Weights of a small GPT-style language model, trained from scratch on English Wikipedia: 5796 steps.
Each number is 128 + 24 x the weight over its row's rms, rounded and kept within 0 to 255. Layers, rows and columns count from 0. Numbers have three digits each. The size before them is the row's rms in percent of the matrix's.

# up: layer 16 MLP up, 512x128, rms 0.0754, rows 25-124, columns 64-127
# down: layer 16 MLP down (transposed), 512x128, rms 0.0557, rows 25-124, columns 64-127
up25 102:149115143153170137088139148117150111140128113140089096155121195159139114106091123073155121145096120166113147108146130172124140119140137134126134129156129159124114163120101134127140121071098124
down25 108:092163143131081140091123137122159109114139167114155139109141106151149110136150114132119124091133097121092146136148125129119125112138148149148110126135128118122140123172096112139095134152156119
up26 117:144159136131067174129105131155158105141098105116145120158102153131126110078136128133115116128125128102100137103144095129107153140141137115143173100122125137144106112075117106181138092107122124
down26 132:108174164132168141155118117130141123130118162130064110125103110161115121136192109115153112112110145181150092166136131096126130061139096123149094109104120129095097085140164105121137117110126140
up27 087:109144110114123172153195116138116114169072151137109147154127112120088147117117153153142112140149115112131105153106133143182133059081133121107157083114161119119118120101167106095129142138070112
down27 090:124124121130092118153084118115132132071139148099100126114141119129154124135144085134124137122114152179146117094148126132126126162180107113176125136133128131106126121141098148155122113103162100
up28 105:121114150146145144094138190138133124123108096096114141138084123111108137121136167130162104127142122133070089094133128131106094094096104158111100136157126148091113156149143144142112107130160131
down28 095:165099186136133155146114141141148139143163083116102105126134180140131138111157129100120126133098063122137113160120167098138080127144131117162128138123078134109111151071121128120123149146112121
up29 111:152102122109080098103133111164129089123150035119145115085099139100126093095110137106098110154123163145127089115113117124131118142137148143090146076148174130107104125148141116130113111164147083
down29 112:117152134177126150106132165140134151131097147122134114129120138141111148167160112109133117098129115111133077087121117154142103123123124119112141154137157151162116133146133122145124121124137137
up30 096:072146151110143175132165106084147134118145164092075113157122109137104094133111146105140126149095134115120175131142146134095098061103101144142107138118144135154129160141132154132157120129092114
down30 088:139116073149122098150090152106099113148166123128126109136141077116112113109098143154140151146149111154172091122139121120151149170132152090132147121131136151107110119151132127116114136117171103
up31 111:121128119117070160124117120151158116175102122071161113073142144143102124087140115101121078145081134086112114111109109132101107104126127142109101133152152107125145090176101140121128127196098165
down31 108:144130095136129170115092120194107144112158141155153104140135131123118068138067145139140164146132118107146129127129145154183154133116117124141136147119151176117143126151100109099161152132110147
up32 102:067075161144102131136145089150114151128113147138119150122090154125154142122120118115125080136086159130086146071105127151122141134141157147144089118134127152139148088085141095146126148174171150
down32 107:143149128126150131122099130087125094138161090116081145136124113164139114084170164127123153150167085112092105110142119114170140170118156153117127104131167087138127142115140158120119152119091090
up33 095:114106119127135153130119128119111131151149138126130095138092116123117136115113065152142150128123081095127179095118110141145135112063032170144119102151156090122156115171138110124158133125138128
down33 091:134147097162159110121088126173152117100147111161132156125096146114143137161128169138111085106134185170144100181093149100108114144164170139116134132075121124112089083084166134136105119133148098
up34 115:148068100141121109123104143129172093140099119153099094113152129155132107125157150142124117172096137134104135104170120114087144133096123129124124091112142146111112125147095104108112129111145150
down34 121:106124107138092145174136089088084139100145174111179143132158092167180100165127128137131130131134141140113114130094124086119135130163180138105150128100137114110157106134107138127094122152091119
up35 102:110134157150145118121120113138127103119120121114091051135104142138158126155132121157121133133068139107128124114168103115151128108113124116094130084105135107129081110131108115173155125090168088
down35 106:162113124094138105088167150126115147151116138159149118117116140139097151160111094125121169146150133150149090154126131128146122099141161111112159138106155120127127106102105086152084147134090122
up36 104:119115084129129162089156116127132103174107125114133114144123152142130158153129101107129129140117159173111138120109132175164110140150113124105143088115151132099120121092124155110118130144173084
down36 103:165167119110082112160123114141084105133148133177092155123136135142142148154133162129124139092145158119152109094120134132130097162117136092075101128167154142132149093111136151142147118116139142
up37 094:136144093143099182132117110142110079117164110172166122118060144128117107097117135121129133147111141111099115130133148126172157073128075149146146162122131154150127112145170107108123161165135099
down37 095:107068128150097111100162125100113150130143096134112076107159102115098107102106138139129144123134109134176139155145126185119125142129126132143116101143126099127174172146124139163104105150156186
up38 090:138115139121145123153098120111143132087123114155116127112133074132126140111113144087090108136135123106078148136111155112143141130114110127114110155118131140119119118133110162119111057112130089
down38 103:104160183156125105091139109079135124147097116115097118142132126108126109149156082147115137127136124120128063121146109132094123134108160131109114114152131125154142129176177110133121122111115176
up39 114:125084154136127117154098101123134111107129145130107139116127163123096149092119131105132120138149131130115139135152095134161159120099120143141095087117144168115084156096118089142154118139164143
down39 109:098100120146133116119125172090119156135087136101125128156144177111149119146142117148162090131117144157113144128149111142169124097143098158102083127139156112141142109107141100120111075167105105
up40 103:184139130103138111118103130131099138106179102153083093070153099111120105099106121142122166149117167102115089147113132086172143093135135161152145149108146124117139129124113110152146140155160136
down40 098:116057094142131156165166106077126115092127123152118162140113091167121116111171127149116154129184117134136139126167160138108104107139097115122126117134115117111142108134157129157069104122127139
up41 112:147122114138106132089155149111117150091136115133064139132078136123109116090097140135138128117118126117147091087109131153139151121092145140090158128146176114125118191172139159129131103103150111
down41 106:128156136160134148094148132117079144157138140149133134173149160127149107101123148113075149145130125092118146148097136147149133112136142134162159144110124151084161121105127105144073111097114136
up42 096:116106088110176158124141142094089109156094174102107145113115134170126147189122149124110175138121134104164148129143121160143169134100132129100149121114083123154146095097134087124121104113099157
down42 091:136157150118089070148155094111163146100118085131143134116127117105116107114111136123109105154154135121108132100125153084137123113161111074155118124147162102127108172150154165121110154141159090
up43 103:149082102124135140126135143119137110170135121129143100119113128162139120102133162105131126139137145118137156099127121136134143140152105103154168112134168139083105131131141137149172135116117118
down43 105:137174161129108109127140098156144114137123112171107126125126143162142190103125137150132141116158085131071112107095097115098112120176124123124117104129106112132110130100130183177117132107147166
up44 093:086140108153120160147158126149140152130122109174115131146131156106146088135110160166115113183116118158129119128162131160134149120149124178130143141102164152085108101131128102176143126135148132
down44 096:137078095133175130142100132106099126128118122106096160128127084132146145113095123116143140183147142106154143127158083101149112123155153159127153114126112127121123150141135134160107107117132153
up45 098:102153101129100133114195145132062137131141127109098091110096155141106130123109140127141143160108151100106156138112113154116150132133128194139151112149157149107093151163159115154132123109168119
down45 098:143084110112159155163089134103108116114150140099157127130136106123156181137087179137126129147130120104105108120131114133127124109151147146161122160106152152128079138111123094151148088150134080
up46 108:139120129162129140123100149161109133087142123137123136113162190142124135085144140145144127126178138117147087110137097127100129157081118136131155082098144115119096141055135139164131090123117132
down46 103:153106138060152115096165130183138123133165124153137131166118094105161118119090160076158107080153118131089136094113129133129116100136117132161093139142163125154118120119146139123140105117121147
up47 114:127110124162105158123178125134126152138101128115127062078106121137098109129138152144150114163104105152116143149163124099138153121151110170120092142096127129122100153132161113130121135150104139
down47 111:113148140138118083106078092147107121076155129131111125112127117135088141175147195148118154115119129185118107121122136145112123145120135118109103095164146138138113131119134134119097143081163114
up48 087:105120137140123137090149107102112139147121123116084105105106159149126115096112114131110128110134167081121147133096130144121127111156106107171164087103126163126144139080157100182150118117093123
down48 090:143130141140128120133086126159147128101131136114145116146086102116100093131074153132148143131149100131156117090164151136174100110120084138109136142131110111118060160122114119143109125155134136
up49 105:124104117142134101091159089132141101085132114093155087132128172140132135135101146126156098146139118106110129100150148151144102125102122151119092146127179109145132152130149106151112092116165141
down49 100:110142118122104125095115143124150175119150130128113101129115118117103124128151056116125154122174142126152110123121144183150104141101124112137140106157071162146148110131112147160104123133136152
up50 094:091100122130093114177159172126106122113163109092105152108140117114143133088113091139136107157083154124123119124117089155111110143118100120158103164139089100140162123117138123150151135134193110
down50 095:154124091118111151148141122126101099138105120094134090150166134139111109184150116158141162154120154143121134106109153107129102062126181135140148103092100160123142122120120109154093096122125129
up51 105:172126085133141149054159150142148135183070164112105127155114152109135100133122117129140163143104097147156127120128098105119136148150122142152117091147117112118108180070109116174135118141164113
down51 099:138113149125136125138104073130141101121116128093148131103129080114107157137132098162128096123167137127104120134149168148112132110144096152123108157094158121144096142150127149113142145085098188
up52 101:155123130142115132091122139124139073094095116162132095133115145125133122159159121113145146106118130114120129123093142126123200123123102135159061111139149129171131154082126138120130141163145118
down52 100:106131145139120154142144136186122119124140104092108144158157097147153119139095124173140086134122096110143155106149116139116125129137139107093151144161129128100114107151181131140131150093088158
up53 097:138112138115126111155160111100088099100154096121140110054138129116136089145138131118149078098113133133120130136097133124104112122163174178102126135073132125100108048146151157134155134162139108
down53 089:114132114115145158133099148156117140122178063143121137139115108106146098096150081091116166159163110109111140128112180081127176088078120142137122131168151116122086101105147114161112131156131112
up54 102:112101114162101127114103123108146113139095124111107139134092140147108134112107143126137109131117151086131142090121133145085142191063154114155117115115123144124163133119168125116125171099136125
down54 098:185107165116144131123127084127105117158150117113161122094174136096124120124152130111110113117142102138100148145122125169156159120188091157111140099139121065164148161121110143124080158144176146
up55 083:104138099136106071168125162133050134117098140139120152124104108131131145175134144111117147174110155115126139122100136140147127127119151132137124119160186144096152117130093103118110110179118124
down55 084:130083168092150164116150139114127152126116102150152103134121149105135146117127124117107113085125150163134104073167160136130117116151078120152103131104125120148113130107148196082147137141114123
up56 101:103145150155139141118145102090129108103093141153133105113143150167104141138108142148154111131116104128160119146098123151155110111130086139110139145108142117134122126092165120102119127143074175
down56 097:136147109115161138155137110135127154157161115124133113132176085102150120094136143123119128131115091125159089078105131171102143153166105115132145131178122102123130155159105131121164106121202072
up57 113:119116130120111120122102142117078136094125142135118107100131186099123102141117147160137070118140127156133125085120117168089110141128150162117120097153143111128116126177135146141175133139101135
down57 113:065151154105130134133141126138149137118137117137128138148136157119082104125147135063141126110091134113149127154089127142159128135114119087098106157092149124143098130135162117100131091165081162
up58 111:118133156148140144110152133150148100156175125117130108110115151135135147141127122078129089136110181085083085139164125117106127104155108162109122149095109136123086135080152132135128155113124129
down58 113:115131146125161145145145188097119116094159146119092127147163141141086106171120129109111136101120077143141099142098165142142113113154130130155126130133065124142140116125128160152146108105128099
up59 086:142090091134097126121090125118114114132112124099121113173117102159137143131098124151166163151174043128130149075105104139150116113117068126129143130131109139120126102130138116156149134089133120
down59 090:101147134123094135136172118163144151124156131138126144107127110113124088098168141106125095116103185150120118183102153110111143143122168134133132123109153118099138141130150102143135129178137152
up60 092:155130108128113136153138136139117132128125164134110116099127113126160131152114102111108121133139140076167087115124100099203159159131113127139151121154132106101146099152131154122164125090112145
down60 088:093142117151137136119119121112106114139169143144152126133120117176113157155129109138154081133151130173175137132097171104129129124137147120111117111139154122086123140079157084113116140162156096
up61 105:134108091160130135101167122149114139128122097128071091107119083165103138101120128134122129128092127145134102103166141172088118157070099135115148140160130096116097131111141110141114146149129167
down61 103:145135122067167104131203121136138139154118046109095151116129129113128137145138127100127136125122094120152148124116088100127149179130117128153120126076145086130119141111116126135105124110110127
up62 093:142093134128113110089118138142137122101149140092159098095100138162141099106132147098159178155114092117120120096135112139139135144116082145102122094172153127123112084136109130145084145108132075
down62 097:107128125187137138121162155171206148145128106151093120158131133096108101085116085122112102114136153178135118121120136122147128128143130102130159154149094124140136126149150098150130090092112143
up63 094:116129139148090176158138117114086078120144128112121124131120191191152150133153105126142103167152101123112110131113141101083126100135113136124104100134141100095134138072132079096151124143141160
down63 087:120175142134168145091073117185124137140096146144136148108108144156116147134133145149128127143141101115142125098141123174163087130129158117060115134129121175146106104117106177128136162113141142
up64 112:114162113106133122148138119110133157111097146121096132109146103116149141115151165088136083135093146115104091121156150113128133135139133167086089122126109161138110108096140138128124091130155109
down64 111:155106111171091127124164130108079100133161100136096139154162116134142138120113111192130119116095106131125142159124148109111104138117090160131112148102152120132136165088148149171143135111156159
up65 107:098166099139122122121157133145113105181158119130129105106125133131151112134117110166133130150148134133095113096107151082102149144131141113132160087122120099126129089124168095116185136138151105
down65 113:135128122095165139124123131153147073112124124141116133152140145122129143119086094130206115112179141117144167109137128137150142130109113176134076131149107177138120121110104111137107109122094129
up66 089:127110110153141151116128161122162109124102090155153110135119140159138117146145080151102107122136102120124131099123126090137143084110092096118133088113186104135092107100138163127127100143166134
down66 086:122147133097186116113143128156117143115116148085098112156133109137150168132107143103122150129143111169130106131109149126112132178152152149130152132135131135123168139124121099129172131150143126
up67 101:143190148166146141143112129106172113120136133146113135094118102102119121139133160142155090137136128116130146137108112121099120089094107120134117093112122101108131184151148079144155110112125138
down67 103:129140107138058155115158132089115134162137127106137123118128101150133100141111127128126119161125142119140128163124162174107151101152115155122105133130110159082112052152109131144121105121092133
up68 090:093164122112152133162120116139098137096170112187079089106129128117113077145109141120111148173121125119130139086135144158152136147128088151094125141099149145118141132143152121157159127122159107
down68 085:169134123138109124142096106099153112135138100080115147125112109136145103150057163143174161115138115106155103159144109095144131139125099133117131118113136148104099107163130151192137135143126173
up69 106:097126108178139109114151143127106162119131130136080124133091138146120126139142134122142050140136103163150130144102113126126125148083095152115107101159128127105083164067139105141105124135107125
down69 100:103124132161122120103129081098137143088130146145131103139158106106105124139103087133134159140102164148097094101149102143110109149109149086156104160138147148166118129199140125141186077120128157
up70 110:141061155145126137070136118169157137128162095144133086132116177124129128122141171123118135100115130148144163128132125141123156104121152145109131118100156116137096110104110115114150090166139102
down70 112:124130170115127111097098146080134156158108084156161093087108125123175136094141117129102117165144144103127132085122088107123121118157122127103143120151120139183163158110101122171096125116166138
up71 107:156095107120136098120128176102112099095135110099100112142171118117157131153133121117162135135153155083136100134132122152154113122094113207097123126151197113102149133124119170109138121109123142
down71 101:110146105129139113104140106080157152092147100150137124141145132127141159118143113124107145118107183148095096124108126135098130088134165132119115072127125149157163129130110161127109099151132098
up72 105:146079155145124120138137137164145109120155145113088104129146102098174121100095123153135099122101155112140129068152061142118135111091126138162127117082159085078097127095152115166122097122131111
down72 108:112074137084168153171154125173132130144126117139195126146148124129130136106139116141116132151151156141081110111111137104113103129160142129143123128127121169116077136105078160133148176118121125
up73 092:122101109169105104145091126168122119122138147126117134122157121145180081155141124129101110175147109130104123133153091121101123122143072131146123092092139108081104093122124113145130138086088127
down73 093:142108157115077133139154146128111122136086099184114127136093126134135112119125152147126126122132160098116122079090157132128109130130164125090122161139114123188137122129105167091128134164129158
up74 099:112110126144115093117137132118124081109150075122144134153125161127105143142120127109147123111154117130106157100075152132138115111099122116114109118103172138119140089143153138109138116160185120
down74 097:143150180120126151172124177126166150120142171099066097122173121143131125099136106133081076124123126146151087149170120147143135142124160114106109089108105092141131115164132111103107151139141129
up75 096:153096118133113160132146092109132147140106139116098101159137118126082103098105097118150119118138147169107148109145128143138147108128047146138140114121134070124144142147141092115103174111100110
down75 096:082129082140153123098107142160107083102120137153122155180133120121108093125110138104121159102149107135142143120118117159145135165086169109128121169075129162115132161107157096136103096149141105
up76 088:111153124115118191151109105153144163147131097146105151101120127166161140158138118117145127176115148081137105109136138132131116174106100122134161105136141111083138122108174103129115164100121152
down76 086:153118140119099115128151170092146121143103120105162122146116141096130183134156099147135114155100105120130119158076095129141132130170094139110126139124114115118120149108111121064167118101118138
up77 101:131071109143141153141149115110115104097128112180102107119120138140111094137068102056151150101120131128131151117125105119108140115087112134110134128134103142103081123145139161111165141148132158
down77 100:143129167109127123108093165178135125143115166116110097124128151168130113098168137118115149122112114097131105175092126111139177138153119124136156138129099108109175140102094141103161137114111137
up78 090:135136129107154125092096110134142127149097117128064107103114138166141067118114095132127108164094112122146093129132098137137140126071149163114129118133148168154161153095121135155100137118128089
down78 096:131144121138128138148171153144090132110118140118156121174158130104096114155147145113121189115123135128134089153125172096129088135159075135131104121118138064108133150109172129116154110120153107
up79 085:112109122117116159129147124140121097123127115101130136102099127157144177119129145081108144122099114079134152133127131130147169107104112106158159133119088124127109156108159106123119132125141111
down79 090:136108135140082101124142129111113112152123108115126141084130166151176096136057158173116138147113167158164112118130151107140135156151123122148124141154149083100137124171112142124112126093140092
up80 105:149077146132117170140094085130130150157081114129135145160161100157108123136131135152107128149097122107127106106139153151120181141065151136110169134110160117114114093133116151131139161107126132
down80 098:137110161098096118172111117085168119127127104133110095123118149122143128110115102145137131123109139107111175179133127114125132078138150139126114106146129119153089158089127162127097116117115153
up81 108:130122120123176156111179156141143079140140146156054110142141124114135130139104104118133082150136135141125154107120126150079145123103089133117150152171161125120096126131143133156174156110125107
down81 100:120120128090143110146138137097150155163136150121112139132144112169109149132066107130108152116124121161157094094152134132106098146154107140180140110065114092127132141150129164163088122090109099
up82 104:131166094125124142139152139147086080135163099144096130147147165116144078122107114102155110093151120123105131117162102110106143167117129119125144104049131078066135125110143128162140092106134103
down82 094:118141070204138121100118083151106144099107139120126099132103145105118112092154113091141093152139176121144091139082162119140111125128153138114101100173113181131090147141146116158106128107153177
up83 097:152079074150160105077125138192109127145117139128094110124121115126128141127114163177117099130133182080103102137136158101172133147143127086170140079152133140127099130100155157127121132116106105
down83 093:095132117143098146106144081109144112146097131133157139117122109124143106110122095095120152141116115180117174131176125114109120112112050167127164138097137139156153121106124130147132141109146137
up84 104:145135125144082149164144098100100140121096152072108135099146151123135147140119147128124111157125167121132143097157143146130123142125150151126134111146154160092134133104107145127120139142110113
down84 103:102094141171121128161113149160104151139061135111155132170151089153147187086106160104091170129132085144103152131107119128128111141131169129161151125123151137137115123122121112091128128105087148
up85 112:089128143154136149155119103150132140119126152129118115098157149148075079126126102087113100107139110111115112114143102135101128151133084147073129122134136085125138183134107109139138105165111118
down85 115:122144119120122147189137152135123154114152115110130117121120113128148123141145113114115132140150120130074096106105140110150143128114098210107108125141108130114170191138116144154092110125164116
up86 100:146096148120097145123112119198132154132165125148105151107130152130141120147145166181162117127143135123123093108140141147068121122140115135120154100111156115107087137132111152111160108153118144
down86 100:099104161133140124108111126139148136075146171170125144125093105115072101123169092106115130114149098098106129106164132138138127109093119124118084142123160155104125160170147091138130098156119116
up87 102:116123129136103154140164102199127151111119117156093062145139121125120094117132108142125116141139162122167150108154096102157143152144099118143157101118136106124138136076144110149136132158096127
down87 104:186148115109145132110127084125134119102165171151146095078110126159117124101186092095142145107156149145130135119153124109115133127130126077125142117122105122139122126150112110143107103111139151
up88 106:086142149149148121115133131159114124141122115075085115106137177126165116172132152112125081122089177121128088140146119102129135118133140153153123124159157079129150122098112132141148124125155130
down88 112:148167113117130167135182112111132152127145104135156126139099110125106080097077102137129131113125116159104084160136129105146062098153128123126116125098112100126158143130150146098106124146145140
up89 105:162158144134120129129110135147123167117077116104143117119118127119083121110098121118161117111104143122114090132180137095121066139135119130143067115095160103152128144106153175126159129109095100
down89 111:121097076086143103110122172115142136127150142130132109151119125083132138132100147125154153175123154110135077090138111179105134114141117091104127160082118122112119153142101151176122128108182152
up90 098:121100124144116153123175175129129104142116082133121068125148157128135112130145107147141088123070153118139116114170125109095134128143176156094135129129115109090102150091132128133137123084145154
down90 094:172137123140150131153108075119108116121116122097132143121178112087125116149123164146066120116086112107112139133132138130144138151105108123129095105145103124113124124131123107134108102139129133
up91 111:156147098147067133111170136159168138142101156155153132142154136100097101094117148146131085134108123070101099043125110130129142137118123072126103129121137130126157129123132127131113142142147134
down91 105:149156128153174156100124173144108139096125133136098093118084103174160148113140133117149130083119151121140133130151129148118072089120145132120094093145129106164127123118146149148168123147106118
up92 099:139123099144098167086117105115113105152151152117170128128139150141094116149080082117119141138126102118135156123127130146109074077127152126119134106099123116158123133084124123143150121145161103
down92 098:115099134107125088132176126131122115137170123092132122097118115072125095127119106144141135134080128091148107157137123153120148144130105132119141099125120119194151128150126167080126131130141114
up93 114:133107143159094141104129141149131124130135125099148099134105164101104136138155107153097120124106147121125119126118056133128086121103118157137146117090093132070157100133184107140148147148145161
down93 112:131135131107092155080125104173102151124113114102136076159067136123140167164165179133121160146151103138128136113108131099109113121137126109088097172108123162135139116125131082132124119121146140
up94 090:132135127109121148116155099130159094139112111117133134139103107095114130094067159136136125172115130148128154154134151134159124085123089172140086101134142134096110164120143120145135087144116124
down94 092:127146100125138145100147115126115137112132141148105083086120140092183141094161150139117149153097146093129082099134080152072131156130106120106124145123133121171141129101128160106146127131145145
up95 085:131078071153116137087109140085137167127137093118090154110158112120148146119164103144177113163114125147131098147124154172138142155167113098177111141116139091140101146076161111112130096116135117
down95 086:122214116121163099147117146142132136084104123143174117137127106148116117161118137137124170127164120122112156096110137106174114118070123134059123111156125158111142148177149101139121133151095164
up96 104:160173139118132137160131135163156081139140137166136109121128114143104177120045112128129096134113138126116111101118108121146154095072131142089117136131140117098103141148186113117120152138115113
down96 099:155150154126118131092118079125140145132118115091118134132143126119126075155129099104100104097141108106149158148149164145122094172117164084119068121101094110133115093109078145124141133190163116
up97 097:092095124134114141115171142162120124141177082129133119115071111133140121121090141118166135131141126156137073112132132148133161103156114155134101157128172117123112111155164101157110127176143152
down97 095:132152119097120124143171115109114135123149154161137127155132134150150111133113099167131141164062115135126156114134139141120106111174101084131150128129132139150113142120111177136173122105112106
up98 108:139127122141152124075078101148085133164126135153168073105145122146098116103130128130128096165089129155143141087149093109146150159101135132117150102076135135103129142140133143111140127151105127
down98 108:165119102129094157131152129131177074113133128091130125130093153115149139129080109109163150111149089080125142127147160107129133100161106126105159118124103102159095157162141108107137116175155139
up99 091:082092113141119145127149125085109091182084139068151121137118151144157130175113151156100169092119153134116078110106101161088156120159125142147120097147123158148134130104121131106136097127137079
down99 094:148145145093154136147151168192149128153196129160132114140126121132092132086136101074124116139128138151136159132128132120151173133105104108134105116166111107104134092136114119136109133147123163
up100 094:150146101136114139164157121092111099083133065099135130131112106110097119109095091121113125155127142175136098093097174163108113114128081110141146154139118137109127093145154123135073148153156144
down100 091:130118150103125147092130124111123128164122145110150116171132123150134121115119148130111118145065092093108152186143110127143165121118114142134085125142137125153121146088114132132154148106118180
up101 100:174153136115075180152165148144090085129147101096093130122145104146108121115118083145131123125143158107129116118168076131184141085106089120128157102115137124126116177142143139168142126086103100
down101 103:111080110138107123131100126152105108107110124112133139104105110118149115123109151115108148111142113150126123162136128141116142149131176142123128137093121110126159148078121087139063113150120168
up102 104:104138096118096158100144103213116125118124157111127133140135145156135154121095117061099141104093128121136129119117101124170161170084122122098155106152144093115118123132147118168134127155124097
down102 099:099142115146120128154103141123178120100101169120138114105115141110113125125125128114104161131139142101123118152145127150130097119135106077151156113137104101122107153132127114038152120094147154
up103 102:104113182133146183117172098123132131125101122179095119073087148111128134126129126075122087134087167099130116180134143117125128082107131125121115150109082119147111130114132139116125100128119090
down103 101:123146143115131112113126123149128121146166150111143131140141094098122126133135108121114171109106127116156106106101123198104131165130148126119102113088131146133138075135085116133143119118136088
up104 098:147113116113132103143146084137156137126090102145128095073128127104101102106084132124096086154138168102116149105132132120104103153074081128145086134143134138110156141112139140137103127145120146
down104 091:140122167087164107145101169124145137100102125132142106134137102109108119136126140098117146136138112121151116120153163120186058148102135084113140124120139118114155109140114145131099120081115129
up105 084:151106121174093143139130138075150103079156082154123144143100156166120162102101099174140153161084128130112136154080133136134172130150105175125097132081147123121128116147127111136177137145158092
down105 087:124148114118127140116155156156094157154132118133132091144150133086139097123144160102115149110146103067140118094138135170129100137105127118109148161147108124114113161131125179142100112129124186
up106 088:094116134162112131156111170107120177110092145140131109114130134154116086152101197151100152155113110086175059119149116157136139152125124107169159129157118101109111105146123113094131128142128124
down106 088:135128154075125098112150126122131121151166144151078108191111113128097105093109136151124086120138144097125141113128121123168137148100155116100116135132094149167132096110161110143146142116125147
up107 085:098092112102145156114106103132134170145103145105171114153131148139104167094070121144122119114122112107077160131132143128139197168124136153111137117119116141123149116118155120100137170113092152
down107 090:122142147135123105124135172131079136119167122138053148097107114110147109158115167099157132163142127129181086119133129148104122094108117103128107140169119116106157133116119127142106121136159117
up108 099:116080135188113151146140113136118125138139096151132132093159121164119145111104141134136097162074152113123119126141129171131130135118115120110112113136106148143081177137119087136093150104090110
down108 099:096153144123110087160205154134124166149117118074146137165126107070122143118118107166118152140169148132130126109111167130091169094096105117136146103153136162127151120113134119119114113159103101
up109 103:116108130124100163155149136128094126126112118123115118086137169138135094098111146160166132121112087153152149117144160176119164141127135181167133125138116130131163161093149130099090128137104109
down109 106:141129103120136114136147150110102131127127129112162096091119137125113137140142111103156149139127153138079146134113121106147097114098106095074148134153128163132105140186087119137110102108133131
up110 099:058108105119147118116159119146121117141127133161128106120114141110152107106117144102172076107105133169137116121101140117139158168134129124131121117096161117127181125085140117148130119118135128
down110 103:136150148141133130202081114167096123143118142104113164119138084147139108114138150124084174125152150062095116127108101164160133130152127112098154149159135109126121139154137090097079146164119124
up111 086:136124118123135084140144109114060119114139147126071141142168141146159153130075163097136154137105128117135145132115099125164134126162109131160134087154149139105104130118149148120121114099129113
down111 090:142118150125143165156117116134172111145104153121141119105118110094136107149170153131080144073158144129103125080141144104149114137096133140059137159149110140150139125100117117115107137132125178
up112 105:163140111164119146096132124159116132091145166115115126103152138163116121123158103124108132113111090192144093131126120150126121156120131174151106148163112084115147121132118106110088121126122108
down112 101:105099130141127152129134128120121147137136141145143095118124123135150162139096125143126120143159125135186175132130140140120132129106151117106166116124146152146117103104085105118075093123144131
up113 096:182126150157154121104126072107123139089163139127123124113092135130097121108148118142111145137104127096113111149151159147187161085140100171110130131140165102121139178126175142128128091142143110
down113 096:120111131154103125115162140130124135105051132143057140120158154158085099144119165088128118098114123133110175175158098106104143135141103128171106118146120153116108128128097162124128138113082120
up114 100:154111102123120119137159108117155147116138185102090135124123100099146084124122132122108168154112156123116122097125133118129115153127121165117145099081150132130098109177131111116151129144170134
down114 097:148189140122134139168134156123101124147126109104127108168151114123121122135126123113149147129133135102142122105140160107100150123078142122187145124137149160068096129152147132143100139186133146
up115 094:161132108141105141128095090111094119144171169130097117128152121129112138108091132128122093155160133163131085110137070184165158137119120143075131129115163118095132117125150063140153122141146113
down115 094:148118126093151133167187113129067117126122105135100177131143134131118129114155071074122115097108152113147102118099158132120169125106121121166110112149146105106111122102144110159104138172145131
up116 094:157101100131104125116164111111114146079124164145114161127056127145136115105142121141108164138122121136138113097102145120114140134094090153130106101118132122109084092112137122146166130139098151
down116 091:148126172144138107087119157109131125129171127123102153155191129109104118130156153108113104111149116109127107153148091157131103137127181109098150096160126130124156110140100145152125151089114108
up117 084:110108118151131126131133145114127131162121126128132147164073081111138135151139182130102156154138183083118144109105138156130158122114129113164143102115153102125099175128099129081105136123122123
down117 093:143126164138119095163135113120104142156126130072096175138124133157150145128154081105121123137130099117115130147144104143125111123122132175108109122136133118114137097167131157065150164098167107
up118 101:119121122163116150117118151141112117127132113150117106124131117140156118126108148151183092152118117131066145115147120117109123137145089216146166126080152112133110156127164175126153145164139107
down118 099:129149123136155098150141122114143155149149112165111117141127136118115146121149108154072138123119102105147122111095124130158125115120120119104092129172130157110120110122075097115128122131132182
up119 093:155132167173127154143109141106104134094155119111147137140098102124124152135100177115136129161142107095160090168081167178152119103092107131161133131134114159176127116129179044126136148104112117
down119 086:134140110120144141101155106152106155135116112114100097115170170136122088130163092157096118104113123157133149043165112159100147181148135134131145112119135120090121107125089175124134148133135144
up120 098:139136124134127149106144138167144140113153159124134152120111097105068095116124112128105095116113114110119134157125115133105138131106139117111107093151166075102127127175150107144132115149100166
down120 099:138139137149105130168117099114114116133122091098091117128098182126164151173135111078129123115129169104113143146096138089164098095121076102126141112168142147084158137114087135110138136085148110
up121 106:145135112146141149120155137160116131114127151159065125113103075123103106125133135074125089105114137097105069135148167128121121130102141166075140109155171128134132160156141128125115141138135116
down121 116:121118099155114131153099138121154105143138118118136110147143153137115106139107130136142097144154130142141120158143095124130118103123062122150155128134156132158129116187113157110128093120124106
up122 112:129137179168120116099144149162100124103143115149134126128121129109109118139113122071152128127142130114114073100129094135138120155087135140090157156113125085121089133137161125141166149124138102
down122 116:156123095141085145133137111159122120137184073141114129136127144100095120094161108103108151078144109110106124154132110133140105140122143122080128164124134125132116140127155144143061112166130145
up123 117:156148095201144157110134119149153107096103154165103088105120130141128120100097133106119078134154134120133125116141105122092139108119109098155140134111118143108103108101108120120163084094171125
down123 115:119149105136152154090106136154158138143079147161141118162118122134130116124136157083131105155153105132098118121113111178161105108160117135114152156098107144088090097161130109107107119120140082
up124 110:121101156152117153102127092093128136143106130115133131124069140117115086117113149114114117118090128135116107133145141169107097121159135174063113124110145123101138122087117143118150118188132148
down124 112:092122132129135178124148138148136133084119164151094137155110132128145136161116091076103162123158121135079143142160091134165138133114113133141148173143128110135118093136122112142094109124113164